config = dict(
    vocab_size=16384,
    norm='layernorm',
    qk_norm=False,
    init_std_up=0.0246,
    beta2=0.95,
    weight_decay=0.27,
    max_seq_len=512,
)
Each number is 128 + 32 x the weight over the matrix's rms, rounded and kept within 0 to 255. Layers, rows and columns count from 0. Numbers have three digits each.

# o: layer 8 attention output (transposed), 640x640, rms 0.036, rows 187-222, columns 0-63
# v: layer 8 attention value, 640x640, rms 0.0391, rows 188-223, columns 0-63
# q: layer 8 attention query, 640x640, rms 0.0417, rows 192-255, columns 0-63
# k: layer 8 attention key, 640x640, rms 0.0407, rows 192-255, columns 0-63
o187:145144166128128113091097141108153172170105168162149127158098131113137144081125124142103148152114138092122154151114166179152144106124113092143119155075108156179183136122149118155153137108094089
v188:123133083122141122137099151058151143117114132148062145151120148105128070133124111150165129112123145139131108189103163058148119119156078111087114124123195183178069035152178110130070118113161163
o188:124130155115144086086110138159068080126131101110153111160077127157174140181112087119121154089147079153131136106138104124132113141150108138118112134106083097121178168127138122111174138152125100
v189:181073089123129149152110147056120171102095122132150054167113098119112117133075155165135114130126082131118105091153106112067082163151147125071135148123153131141123109130122164145112179151166146
o189:070154106148111079106143166152129143160139133125113161111201126173133130076136148120080129125130125147142122130102084172151170115099137145104120108132164137137136121146143076110088105085139059
v190:152173073128147134114165108159106145128154079154091205109117148106109060134141111098154178089159140142148139156082119126136155127091098097167119074079114156098113099108152136149103117115088179
o190:096080146147112118135109120159125115114091120113094093095125081107188175087149147181149124125121134146124134111157104140090158106174134094177102170125162180170138108143105122085173122071153142
v191:125137096067125142098111124132100115116155105113130158180108140122180116141146114180193074146086103166146136146146031131185128176160124147164125072141099172074154189143114137094135100087113138
o191:137089128109100127140170174180138093156135134096131124116236172172108145158155123091081151109098078133081123099113142130143109141126099111064087145139219090163088103114144193150190138215094114
q192:087114146203120104114090108115158147110137100137113170129145108155124045131134135093169145198198129191137124103104191115114115099116129116157138184148081116128144129092119123150201113125131149
k192:092135135160135101131097149084134135123142133124147173130125124183085100126098085115179119166172167145133126081128142075065115107164115094155103172148081082085113148095123096119185082107141148
q193:130131114163138119038091083103172131141151123117136091162168097158166179134107094071070167107119127123146129128122185113143140173172126088091131128119135094174113075163136116162143132141135100
k193:138111126141141120124063076094150129115142120116134112170124091171195150098117106094099124182154088154140194136099170076161156204194125059133115118147123067196177125184120130092122093112141101
q194:134147182124157081124141120141145104168136152104115117182145073223149129112139117133112110133093095167095099076139111167164096072093123142152096092096174155112078049111137128123119189048150162
k194:118127123098121105114105115139130110140122153101145145119134098152128199110142092114141134149085127168108096111134090117171108075146063152135090092124155127163138134139172114123160138064111139
q195:091189087171199109130098120085142155092113095113147123086107119146095096125134151129136135123142047175100150123147186153085123128147079104156125147071100123159150056193120119181128182110104085
k195:124129129121157123075069099162126102145103118137153171119092154160182103136112152141168124102165169186106114140134150111100134143126098106153151178086077141147191134151068116124138127147087113
q196:164053160134058126108171136172120086181135123132116153080127177123101110119093163105163121149134120137149195066099128077095117117121067114139121091144154129106091190132113163125108181149134142
k196:134109119124115141141171176149084083199112152125184171145115141134110082135121133099220132172123131124172129109068142089123109096115093115135129094123129108076078199143153244111130120133095125
q197:180144184151134160101128116109136157126170149147158122127203075097107154147156107142069114135127077124161152147132089158168163133128081118141108102095098159101082105091158065154105111074101152
k197:134174184135160105118118097141115128117121113166158138116160046082127127111126108128124132128176153083093168110157143136160174166102069116136149069106128150158115137106133147073152122145105146
q198:130134148129133165144106124156135223114179143167166089141143097127182094144077147139105132186124129142085154071138100106160118099150139083097153130149083123123110179143131117154141082127175115
k198:125135147120117126126122134134149195094131124111148095110140126129124105138146119120122127170093116132132156111163103109134130081125093122097111078194098127125083147149141102156101059128186169
q199:134094123128123141102113126182131066131094120135146164112104150136121146118146120122081136121158151091125116087078069051120106151154147156101092124125143143103155118105080141138125108133093089
k199:143166149181115162137141110161073116111120157150148179100120154141128167118183107083146075113127144073113077076042085084103112150136119119078113155142158086101113073153091133094089136116082091
q200:131135185107132070159175100096082137160092125102089139150132085119117135113107158173127153099164053049075124140135120125122146116125117157138166150112165123135062165122083117131127132111137137
k200:082151110115084062117168164077028164112096112134160104168142040147080160135142206206091098101131058073104085144138187104109097129093106111156117115088103107178134083169174149157127116079172139
q201:176173114190113120173173094171108132102121110093164113135135125152119112112106203141152104082113144142122178124131162115126122134175179125076135132109089068097114143126096070128141114172164103
k201:121167065140145114152171112151132119125106098122138134077108144135073126133120157171153082056091171097138114093133180173128137129114152166134186120114092082116118125151100116156143164127135161
q202:134104057181138147131092122175138175103135093186106146144133109169133140133170085098124208124128155069155141175114166099120165069071110061090136124121088053154114063111168105170156184121146094
k202:068132120158134121120078132114191206110120117093118165113156137175203133121119062123159140139108158072115128155117136127122162066095124127105115159143088037120141088102141070134134163134166075
q203:138126104139163134109194149124146111156113125173121155137144146097138227123157160166125147118125132067191102134119100069138099143120107123088115123120169141102073103132099146146097155099129188
k203:076190134199153150156159163187134132129104174133149143137134166113129170141131124193078034122130060123194093172137096108174096138108132151056133141129194135165118101121134104131140150147114122
q204:141155131158174085118105173136104086161101080164126188188135114139090144127105135142160111109137132155164103101110128153103118113104135198186112114146100140096155123155095081143118221070163129
k204:112078125171167127159124186165103082185092094146104178164150092148143181168114174169144117112119173089128022114131117154132087139096152109120118172104100160120143107153108097167130157096196103
q205:114170121165138100073138190146102201163157133147144147159109131151153101164158110122111111149130133171172113152089135119132175117113121150122098092141137055108149156100103124050089012140159149
k205:100120182090072077106159209098100145132117114137120145145097151131160096148084150148121064166086099125106089118114156115140094105105122201100104024152152116121145170059155126031065068153173151
q206:126114102121060152136115103118078116125090109139178144116093179120145131125107133122149146081142166159099157132170140075144137126151163121117121121114091100125089140147133096093096140122137084
k206:162140153145111135167147108165104107142113141129136151130113219141165108149146152147138114081119134144085116144119148074117121102117116100153176119111093127152103126164086048092073134087146101
q207:099086128104127140144093157084113138116141149050152137191074092147170130117104135091178126105126179189151114132139138112133102156054075130123183134125114124141165133152128116119125164139122172
k207:123064113121164157113097093058084142087115100131095133152133093068177131106130119101168177143151114205161166135145117117123145117123127174107135152145115140089174092119107106118102143158121155
q208:095128160117107174134125138164149156096109084106154107102142163103125112135161106148077121167129142133106153112098054114088196142102122146158145089160161132102088139078173169124170148197099112
k208:143166171145149108113088177115123145153136114168153106173142127111119096133122112082078121118165171151063130106087011140147190124106120146188094079138186133122136163115125152154107149129095155
q209:157171120094155152097131169139145095132106068114127140112131174143101135138098136095093161156188135127137130062134079117138111207131100131158151177138177166131096114133142182136119164124115127
k209:132149141064101148090168179186095090149109089158174153127151111127113140121123184122097115180102083107157091100098105097126089161193150147128143163090143164130089084162151139109135110085111078
q210:166152108116106114164101125075064121133109100138061128106149128078139101147170124115103112170093110155164124154123101146088105100088134117149161151066161172138080105121147102145112073220108100
k210:151146176114101117149128127111113116132194116145136072126189086136189095140107124103122043177137139110180126133096110099092147115096151087151159137147155101103082106122122130122133126116112101
q211:108101150083168144180158107089102144121171121075094161106116125135107094153088116134122123158136122130092115143135119073148123126141131151139136172128194148126095175137180166092150112211134149
k211:187071118082156125146163075111119114118193094085119172098170136029090094147100126124093206199149080179107080116103096100124132082115113146149157091110189201117035195145148121175108136218138146
q212:182052129112121095154127151175137098184128149156120137102101111116152131156106145165078189140130153121128100088115092124176129129117144117137080109161138132100161092098132103149115164159084145
k212:163064097152104162149062158161124083137076122137111099159146122106093139150158155108115171136091139132159099130084095145110117111135138130127116096116109177126144115109138135149120071209110130
q213:152087111111122120184099116108123147123129119103103069147127124151148106108099149138123107158106103090082180080119125106118188113147146128128092139154093190110049159134093133117126134089114099
k213:184095126147098093158129112129107155133166166066144098112143094166096123116150173133105180089075177080124128146149144166180131116104114154158115169145115139137050104140119060222099155093162129
q214:143116063161151100116163150166094103088087137121125132102116125138111147098117169134133141137127090129085179077128137142126147089096096096146131146116181137153182067149102184114123149146143089
k214:155161041155127110106146135199105108063113141105182190138135141150144118113133107173160154072146119104050167192102110124143182128121123187153138175126149157132181082125088178104119118124135087
q215:138113116114146158108084096104108109139135124136127140160135133084114098131125106119077095133159143149120138102176100104126093166149100148158089192060137154124090137112130161144142108162110190
k215:099125149126144142102136119097100141116177127115186120108130067153077101148120088101119093133122135123121103133151131092162117149158098130105110152111129087087061141076134139127127134103145159
q216:083094138068128113111111089126122086073098155056124082136139151140183107111141116158194104106130126098125120163164171163142097129144129153121101155095152128153117179092099144128128122123126130
k216:109097158114144119093214114098107085126148139030111115092136132119156153122131140129118091096107109091115105169128176156134114112136157136092099164129180080155112135131115131107141130097137132
q217:136144106166146160123089176101119162108065126075141108173114114138159147109147148139052139190149150114070151067110134106094166191181116155083188169158129164159096128119135103134137110098155078
k217:130106099175105193124073131108101135106098105127152151168136083102172135127121106149093085165136153121158121119103098127103142202181165164131121142100127184143081086112138103132168142115164081
q218:111126166196147111182135162109119143117076162118100141077117176178119187131101136076128145125079121141142138123112127099102164136081161099146139165175156099144150108158157082078110083161149143
k218:147174128214165122122128144119139120122109139092081157086147164123097153165131176066136176124138117123180139137129154116090134064055138097115125148215159092161191065211145078106104114150135143
q219:142111136118135153112110070183073137115077152088087170138122119146136095122191080123137101120191146116137147173145148133141112127149102152121119059133119081200136052144124108136128087095164126
k219:104095107131111134113116041163071106088095139152105146146122134169157075143109100148110107167159079131108144101121156049084140131138103148165139085105118097170158162094088162109104113100167096
q220:105167118172135117129174156170140146136137130159082197140107107156069152097094111078130172131148189154116119114158153159141129123131163085076067101168152091175196131127161094070120172153074089
k220:096160070151147145161131199185139129112141147110088169132128109138081182121171132112184120099129178172115104142152153135129090096092128115123129086113104119116180206142200114091084083203112134
q221:134117101142112156135068182109139135169105159167129107109137130192124134145139096089116135112152120142119100137146165144091107130128099143172132147121117083100119114112084143093113153135159163
k221:149032156166104150111100130126103148136138150147169126099093090173131074113121090121141090087161086151156128124157155132089103110131125141161126155167136052104159116096117139120150126106175113
q222:112133083131162151121104111133130148098163139158134113109147098125096160139156149133142099084098153174172138059097100093121128162094110146110138128129109167141137137151140141103162140148065132
k222:149124106075142142104090095092104136125127157114120113105135138089124144134121084134150140100166147108150115066101094099127123130093136153125136170088142192172138134128128164073125089166122136
q223:105163136119160117146118146136099164179110122151136165051135145157098085140175138180099070163150106116154165101129108140143114149100066129165118120097049124112142161102088099154155094127166121
k223:028177142129165113123074141129058106136108100193093134110128198180118111137113154139134082179111085122145149096136076122093113154171105144122078124074098177137149157130130152105153094151126107
q224:163124084140146149106110091144118132128132163135112097114128145132169155128174146099105174115165213119096133098064131125147158179116121091119130108204148183138108160142117138155132142082120097
k224:160148116137165136155087135119132150150095156154102090160130108115153123123106153078135133161090192100106129098082135114107122166139142113122143108111129139111061106171070128157105121110162131
q225:152148158122157116136092053131112111078091098188102115097125163128136110110110118144096114155077048156090156136158136153075059107159135110080137128100127132124154095113168079131116154136128171
k225:114157130147166108078136101125125124127136132143169093143125139146140114137084156130128033156127077097160166114104116116093079096144160064030161131095111107097127107068117117132170164132132129
q226:137090164170109081087164161168107102149149166151133104095100123137162182130173163123131106119129105096074084192132113171142092117135121124098122175128147105109128125109094180151092170125124155
k226:118098119169093087091176158090176115182111113141121080127124136142111150119139129154131148163096091113127122143120158164123142134138154117085079116149111126093161052133139222093117137157100146
q227:170107097184140087175065121129121145117165119163099118070115131157135123149114147165114115117133138086096184120142155142088156150115120138168097138117128103107150095114146081174083157109181104
k227:112081091158145159138146145075150162108090113166100111047117145148123160138105134154133151128125164100089118072150139136081125118128109158156123116121082094111122072086093080151057108132181127
q228:119156137143052079081187091116151141092140084142119125116127162134204108130081161135157097157094131113146132120108122134188124129118150105158084109124138155111104115137130115122115170122060237
k228:147204136137114062108141126107168155120126117132094130159096096110189118125112143088145086243115097155144141159097119100197108121124196130159116092096152122092107128121103108152121083114078207
q229:105127152120158101138108133142138101115122166107130144109159150122152102151110124133094124145111137112130075115132107186113073122160080120117152146108091175175156131191160153148147110124096111
k229:088169146082160152131149118167152138166125129112140159099146143118139158142145125115130113178088146122147092167132156153111061128162086066049130131122095134186103129237158166091179083139054081
q230:110110128107156135094087080140175149156138137126118102134141153127117172119157096093128146105156142126105100115089136075098131158127131093159106107090122139088136132129157138111162106081142119
k230:150133131087130134115126071161116171165118142125123117129078176138129126093144117061123082072145076115109114093097125094101126133159120135128123123143137105081168141156141088158205139104148135
q231:128126117120158124138123134140106102098117125134098100182138112118183155121104130152139091144128131168093106066119143114195117108143187133117104137140186137144151143132132133090125121154114153
k231:133098073104149111121118158092068095102145121132113104135168089129118134141187116137136092140115116138182072130124150162157152069108204123087098114154150116135122096135162134116095102109149150
q232:117162135129089118131108145096148110089101060083106125164141164116169131132121080140148087156135122120115161134126114081063162072151104134139143152132085105124182127145118068137129091071132080
k232:116152178179155133132117159106130091111146114154095142193115155115240170168120161143154072111161156124115156143152055119121105119144138130197119127113130103129155056093104121125097140083133119
q233:177137161145181116165108119087118144091130125138180150101144157145090109125083097134109152158162082171104117103129146074132095091151125144162125112099100076093173127160144117120104122140129150
k233:078140095100180070119135121114062124137075091106188150122151123079156098139094047097189056102111070109105077074101151081152098084179088120113138083124083058102181204166161175077119082160123114
q234:155158147129118145067124155176139104137147107153147156175132102158128123134141131094138131158121151185150084113113150142118092106085105144078103133139120135133093091093158154115152161081118155
k234:167095114109090172100093184105144119169107148132132131126120096111142090107107120094156132144133187184086134141121096094136113131160139102119092152136136196116111159104108105107187188121117088
q235:129115146156136103102161093123092145100143136103090117114167113084166145111106092109115076139104030078146111095163119137044142140148087138139107152084123138149120104147151079100110077162155167
k235:108129152150106113104163171115096123141156129154155142067135065135128100142104122063062099156127067138176123148173132122086134163116139142070076187062127085176125091147160128094179115126132148
q236:158155112141141144107093127117167158167064146121127130120136105148155163134131080128115121164129121091108093154118126153161136080126061119143123120100104141165120126158167116154148116076150130
k236:094160135143148138110121135160142216143136196109174156138120099118194132123083121135118064139144124090108170175112124116133111132214101053120077114151109084126127090145092105105144099108164116
q237:082103159132128146130129124097071104157147105106120143108119161184120116131065131140091129132155121088065161085083166134130136177105075093133135139136158190100112110149157135172150097138101173
k237:113126166154148111093174137110057118157143103112156163118107133195105129124105184161106117153115098110120137122056142123134129131138112129096149102127125163099110116106099157100165095116119139
q238:120076122102089140139142122132104142147121107111136098154142136125153093134159160136119095131144146150130122143081107115123129140113082156077141086089127172096097145092139117149138116112153114
k238:113092106119123169147182111106091056139122077176126125114124149129148118109129128108139126148107148124143131174098061068095176174133084149128138086083101170124128196072109160125127131098162142
q239:132099112151109150115208127162105108155091119084093128147121171109144150149129105140192132118116063083133131102133142115147126138138154164084150078108156166101106132098116223078153184177172149
k239:152128099162090164113192136129092071160144133139128139117166176095056101148136154129136160129118066148172091145157122189104129159129094152075175113089164137155091139156100190126197157151122118
q240:087141141158162153101144080154154123104185171162133153132127118118139173154177119149178130100109148054164117136114132151132122100151106123095124114159137108136146058116078072188129089083147160
k240:125174140132123089136103121154152155115083127104089128159112138134093139115097166182115125146130150105101139078125100106126134129157139135085078099125113156123091120089061114148139094127142178
q241:152121132161161094119140109111154175069187174119089100114110113135126217157124171117180138096079139120146117066144142120137112128101183086115169089116176102123104104116082155115065139105175123
k241:174133123119121111161135161127155101077108142093104107129146192123082141112102207117143120095084092115161143088155124138148093139131136136118193111108148138135032081106078095107107198125133107
q242:104168136104137114124114145097098149135152080146122097143104158109181142140124096072149151134111117080136122099122118163099122123140131097114118164126073113162147094135186118125119190123124113
k242:189093127125123139194153127124132096104172166128149106100101162114175154105072178119087164077118151113141114087123084130107144131179155038196161160151116110138125114119154081123038169080090119
q243:115100123123177144157090130159127119130083120152126140116125143122128154138083127093115176127151141114140150121138166105119192140145163091119090117134150126172114072132174110128132118087118091
k243:112142145150125125119118137206126138112117187147169165132136133167165126154139149095160145114153146123122139131109169113154163120116149111101087124133124113136089117129100127156066164075092072
q244:163133107135135149128187140153107152129084152113148101131179114107135137112108155162161137099118132186181113091086143112118129108096128114181168088147059134096132144099106039124084150086138115
k244:164155136131169135105095145161064095113048151137107135119155101065133107124113152159135116092151146162202116097131120164117114124140170106179166082125095174118187081135115090118114107103204122
q245:166169144135077149123191117148120092181083118066133142137083130190068145135139092116194162076110131146110152099143152100165103135124094148138097100155187090133151134125157146133163156162125146
k245:142180161100099124121165167098089013168107127092122155163132119095148076121107092134186144131112107144102104118101095042205092151167081144164140186122094109125131173124147177080180097094140095
q246:078133116146091120139113142117105162085168122141120119117134148122091154140134130142110116127154127139155136150112130141100136161130123106103153214129110117148176144160167057128111147175098082
k246:094145107106073091096078138129122103105176166117181123138136147144110127130119153130103115146148146159170141139179144149130136128109148128161115169142097140156166137131156080108122162157125075
q247:086121113133145088168186112139150130113152110113108099049150129119140138139124125122110113046174124001127121129138142100081136112085093134145179117155127093169151102124127160133112123120160106
k247:129143095109162085162175104149081108082165148130085136059146142124199145110113179118141166070131100113103093129173103149125127147159122164130114152132159135122168110136135147133042118127156095
q248:118152176089133216179117100117141125083131134072136158106118127161145132126065123119167082105108176160082209140104180089102108135147117118113092192121140122159130159105112133107176098133186132
k248:100168134171138162098121101095137155124140121132136173112140160142073129128079159100108113072111157209095168100106132176120128169177084108111097130102138139136142123130152104113161121148126136
q249:128122128142174139047109134091104103149172141144230064097136089127100117153113163115074094137146107144124127105133129137155168154161117100123136090124199118134088155168116158148145118168108115
k249:092119115142149133090184170101143065187132119132183076077118084113105090132137121132099114178124083117147106093131148126140152113162122117085200122165180127104015155129146157091116143119124094
q250:156081133123108136089102125162120142157056083116121124086113107083119150091120119120162105150135164110157130128102151099118109145096112117133170094138174162149161156147146136110156099088118123
k250:135113134141092131135071157197143162115083166120137102152091124123105083120117157125131076145135070144141134163123147142128119152128128158125143114167139134149175147088088122124169109080144128
q251:099135110139164105104150116090130079112107120081130120095158128159103115135091114133110035119101128195074133141123162150045139093131091096209099187106141144135133107120088154149184119143133128
k251:109118145159169109044138107121124089160147149128137122135159106132127148158114116179129085107145112201086106173125145119139116106098128108206111170129133133164173056106095129128171127142135128
q252:139135153126171178078121147117140129125173212114112075109143078159109140129137141158186099152105164109146087118134118115148114108133129127071133131130124135170084124099083156098185161138107161
k252:103105104086114160069115119115085154153158213133132094118113114099103166121136134102145145131102148124151092156150143109117083106155165143089109088078100142220121112144119174087158123162109153
q253:131157119148164126124088181147117157166121183147123147067099111148134122118127137076092169144107141138147077149161182174123116153076151147112112127112136094147072104159112087162115113153098106
k253:138154094153178084095091164165110135135134151149124107093093118178127096136149117117166123083133138155138117130109165141166140121069170112132117105167133080096103118127097152181113074150055098
q254:139122143163135170120148153141147118135201122116164097136150076145156088109141148117174116085127151159122134117090166128147166193107094061149161145166119090099135116140129106113107140128131121
k254:158079077145124139110077133090111038122101068133132163168111164092133130099111136110131211142145177168137135099125114119105155119079096138173152161068119175154140141205159168124111120162113143
q255:122127093103119121056099112113094138155134141144111101150135185133180116119116172128103193135137165073113183104174119133082098155148096127093088137094117153119111094111093080171125175118120114
k255:081127112129078159067083114140110143160121122163139090117116129166142129125110233080118123122174126135089212202155147106117096158117072134080081088122103123116115116055126110138187127118119112
v192:099157142156122132157167104141131120065148165124118164106134133137140056134087125142100127184188150170150124128087118157083130133076114129114107090102109150085105077081090151100136109179137141
o192:158119131129190089105089127138132105164080145105127119153056098163147168112135151144165124051115105101121106154160176096144169152134130130112127126159161083179141117144139110158140118078131116
v193:133107091132095100160126120136149119125142179136152104117112102159133114146129163158134103142134157141128116106112137086139149165164113113084124074113128107096159165121177153146135101115179164
o193:100128141154133129108113149121088145149100110135117150164155161125123114089149100094144144144134112124115111132111116148135123112088132139110111192142146084118115104136079106132110140129085100
v194:120106120139134133119150162121174110128126145130167112189128137145131163132106132174149138118108116125132137178086109166113128106145117094083122084144084150151115145099120103100099140175115127
o194:163138164143135078130138107109074128129177134114107171097113093108126114173116099096088076157136125146177134104129139106112120164118116123165101126095114133135138134119086127081137137103120136
v195:127168129114190123121137144126102102157198127153123138116158117118101089147067125141110126152109096133133073169136075114122155188133176163162108187155114161175100135151175120133116118137109113
o195:132091111122101124114125096146116134122137121143122101150000121108145150000161120153180132132144127079153151119095152153132154098132139096117082108113149086090148155129135155131134148113156133
v196:098143106181139127118124134122122134156115163105147122167128087138163135100125170117133120129114102112108084132120107140122143111077153178099105094084105137125140121118120157095161121105112094
o196:144129179130095119160118142102148114075168094138124149049255100139110088137141138097116135147152133168151167128161170086147066142162112136154159148134123139093087147160124114147131090130113116
v197:141137157101147113111145123118106128095159156083187107153126118103088146129086113104139099129107105103111138131130137103095132126174134155127141091149127067150149173191167127129143160078088094
o197:096131083122120106135133148138096145113099094124094152132252113095159120121128153153146116120173179157180113133103108163099125162133134097130125144128118166111141130101096117120064146134155135
v198:118130138161167146082101113148166127075153088115126108085120129070164103137132120161112128132141167102144159141158130100108095129104143136097176082117124139131098080144129084100188167129162156
o198:131164128124088081161139156168121135156123159114118120117255117213121139210105108051114167088090129146115126150104106112112139167103133170124106142155155130127121110126134156179115122146112131
v199:120118130093087140187135196129093104152140131115121129108140139114088125139110076164158125124140127178134107088099090096111104131163139115156110133121127115160119146106109128228131124108144076
o199:124162142138166135119172061154104147107094101162142095135059118125148115001119151124109108131148119099155153165147179147130131138123138135095120144108173098106134123180107115101095126114158086
v200:128105132123149074147127112148132084168159116127077117110136150132146131123160115142091157173151089109098121096120124094094136121156133127119145115129134101131119085139138136065139107129230098
o200:138106115120135165107130117089111144105118099110175152156054139169136139176095131121151130133093163122184147142155130152148144211123104089189095115171159141145105133091162153170137143179085183
v201:124105137127116115131099154128099130147107151120145156105135121137106098128073159169117107121122118122121113182089098127116142125146141140118098103107109075125107141122148107128120084131114156
o201:103111135137121132132130114128103149106112123144123161138230115101142170083166080095115174134143132110172128085112156125098128123154139145118136177110159146084163110147093112136091147099111099
v202:148131115131135150153173142095143158137135139041101095146129134084145103138095137120123099153166083136152115110094143117132127138118158154134128107128087123107100097124145098183133124141097128
o202:120126109138146164140120090176132111124095109142096105123039156170130139044169118165149126113148143129143153161120117147065137131136133125088131164115196122161137146143102141081159156072149095
v203:137150131146110173108119128129102099094160073125141116102140133186142148122139130112140105160117057122155118155135098125114099097125140139156131130120127074125127105140179082156121161135143100
o203:106125115079127127152110118148101158137125133159135139182086165085135114152119118149159148142147167094147155109149186151136119143106130122098094156132178168122165153138145152141082143159127162
v204:155079141146142089132132085173151177075145187136129145086123139132146099140109122149145125123124127106144118153112126129158191144117172121109126108132150107083135138160131104101142133130118152
o204:094156112135134131128106152126143115169130113158100126159232112125149171163162140129147167130121113160103120122132087152156140132141080106162126133143100125153118126114150125132116119090121122
v205:156121092116099131140083130138102086101162082154149156126137107132106129137119121076127123136134124092105118153105161123129163148093131133150131169092105124119151092095117144130128110177118101
o205:107123182106146131110159085151158134094150137120137123148000122101120126008133140161110141101138089143132175105136135132149131085153132130145089098149174137147110163114102127133151145080132136
v206:126141146108118134124132123154161137089134204099143150129148095093115095156087172124126163110152131170121120097149138164118128138125135147103121143140117093141128082119122132158139160158146154
o206:136151110115096158120104100139110105146129075146116081157151157113110132000129086150139096104144129100107156161119177113085139123126179148126118103130131140129132151115141121112106130102162109
v207:117130158094162133109133098138117130102112125138122161122127119157123114126197111149070092144103132139178112140083160089099117146128167090147140141123148112126120114106136150166097143141116068
o207:097114084140132123142154119149124136148121148114141134122051114117144123070088139111160175103149137158091185070143092150198099155116103144128119125120108112138094145136149118114125122159117109
v208:099133116152132123129139111091123093119116184147161171089138163122118111140128165092109133107184139151122158175115121137122158126098138153136124085132125116124161140162131141074176137106118161
o208:163140146095156097125066157140146143128139120104097115167123073117136130198094101111123154126088150147115130146122159128103103087119142103110158155124113119182143113105106114196101138138085128
v209:119151099129149142138115133124108139135145107104134102094137156125121107138129130159142160126151114129113129101087092089134131120147094136087138101122111128154092158157160106184106173124121081
o209:111097136170133098159141096148110134110139114106143115157000117149154152087126131123155083136121103122145160152118102181076140114129150107114102180142153101127170162143137146091156102135165126
v210:106141078126156143117144127076099111152110080124167150122135113121133133133179082106125155171124152163161111139120060109162080145130083129099121180149156121177149140130118136132138132109122131
o210:117132112120132131139125140151127135132091120102135136100055108117127120144078159153129114111124134084112120120172172148101127122133144107192145090141103112128097095129157142133127154183155135
v211:102142157137118134098146133175120125139127116087113096138139093131135114129129126128129099146126125148178104159116096183128154187116099143119176114143102132120142145161122113151121080174080137
o211:139127131143099134150133143096123089117120148159134161092164143128184114255115090115105127136141112126117129119124151092114105103164111101159106108097132118113132108124145122098122154053123139
v212:135074183163130117119105102145136117077107123178091134094129152118147081141133145117155101108139126104118092119121136103131129104100106146156116145127134109128137123107117090138125140119139166
o212:143186170093152143163109118156140133169111172102139123127200158138124146161149115146108128141127136138142144148157113146144137105156090130078131136151109135129133169125127143118141099091138125
v213:083136162107117072137115166141129069164121092147104154137119118141080098124104045072105058132089102141141107090160102143106154092157141114123173150126184137080137130156158147104149127096149160
o213:168130099148118135142170138101141164117122169129118139077079118144141136206134200175168182142124119086086122134089085113117134129112091118121108107096080133148166097161068049179149099097109123
v214:124139132157107097167109110112123065103126086143136095115117171103125116121154095144068114173108101099142141142125115142129136147163124125160119118165140158131166159107107107083118101125097141
o214:127103104128176162086132159152147166106102111083151146129003091158182142167105128083182168119121117142118110111152113142125132133120147146086167124115124107156045099142155148150128154160148129
v215:129128154115076187157132119186168141153093103147165137108133160129158132139121159088140104136166183148169111116120081141096177127139157152157106127124146146134112160102100096139116116145157166
o215:133162151133183124106125106113132132121145141116111127163104091144106113157094092130120165138098128093107103106112153107161113134103127106104163116166125099149124110127126153103148124114099114
v216:144153108153156101086110126114134136135138141120112157130129106129148151136122179115129157127154118189105158112100098186145104119122098130161113080122097115144092105112141152112114117150137159
o216:129101154089118116133110120132143101171142104157145106122163107098148100085149110109138091086147134090127135157148157099131148145144169083129147154137136155152164140157143141153126147106136117
v217:145111138157102115130103125072110094111151163146196150131137149152086131128096143111114120140125162122116125158077110117129113154091125151122128141132108137084146124167163120106097064145080139
o217:125119141120205135136145141194134138095098094104044084152218123103116102145171145146141126123151085151114141152166170142072140110184094163114115118140115125151115094132043120162141193071148113
v218:117101115142130141139092123102073082109163135083124115136126131108129137147117119097129120121141170135126147110092136102145114147156139103126147094125154125145093165146138127128152116112150080
o218:107136155137145088163161133124164147130125131149146143132000114117114126013107133137135138130100117119140121130117158157087135105116109149138098164119111134114142102141108130155118127110109118
v219:103131125119159087166145109137126127114139177156172105137133098085138077137119145138093097123148140121118123168157102173120146161097133138154123155142116153116111130189147116084153104135103128
o219:164099124135144141104120146117134112146158093103098117139000162102107156023148144119158107125094111132106127138097141135141119098128142139142124097099099106096140115092134126170156150133138152
v220:121115142135084081109079082105119152111118127095111143123136158071163125136147132135170135145159163140154144135153151098156113150144098131143131142122089126112149132125071142131124158142118137
o220:130153085111170152106150160182153115139130183163139148141036125152100134135113117114138110083112121142116115126087108138144138074135122140087144110133128140167103137126155118142147079126131122
v221:152120137126097138120162101181160201155072107095105153128109128165117165103120129128188111077163160100127153114163149109113160118069096086132149130135105138102145113091124110150093092148149129
o221:147152110150165156123134143089112102116112139119125130102255130135146121255138126136107134139134111107109099110110082115144110151143103123119158126149139141120161104131095102083164145105122123
v222:152106165172092122083160102115117138112136136104078120153128116129147176122164146099124128084088115162159132126127154166144141147174126121109109155103142176145142134144111126147134181127093131
o222:135170089100116143130111151112159098150110112118143119143098111126096102178070095132167156193164147143093099125100126106145127091095132143115190095117100134172076068062104148098133111152149140
v223:161097136139182108132139099126135111110158060108111128142127104100134129131117113135107131088127113140130156145105158126127175146183167155138148104107101120110128072140111111111129122165144084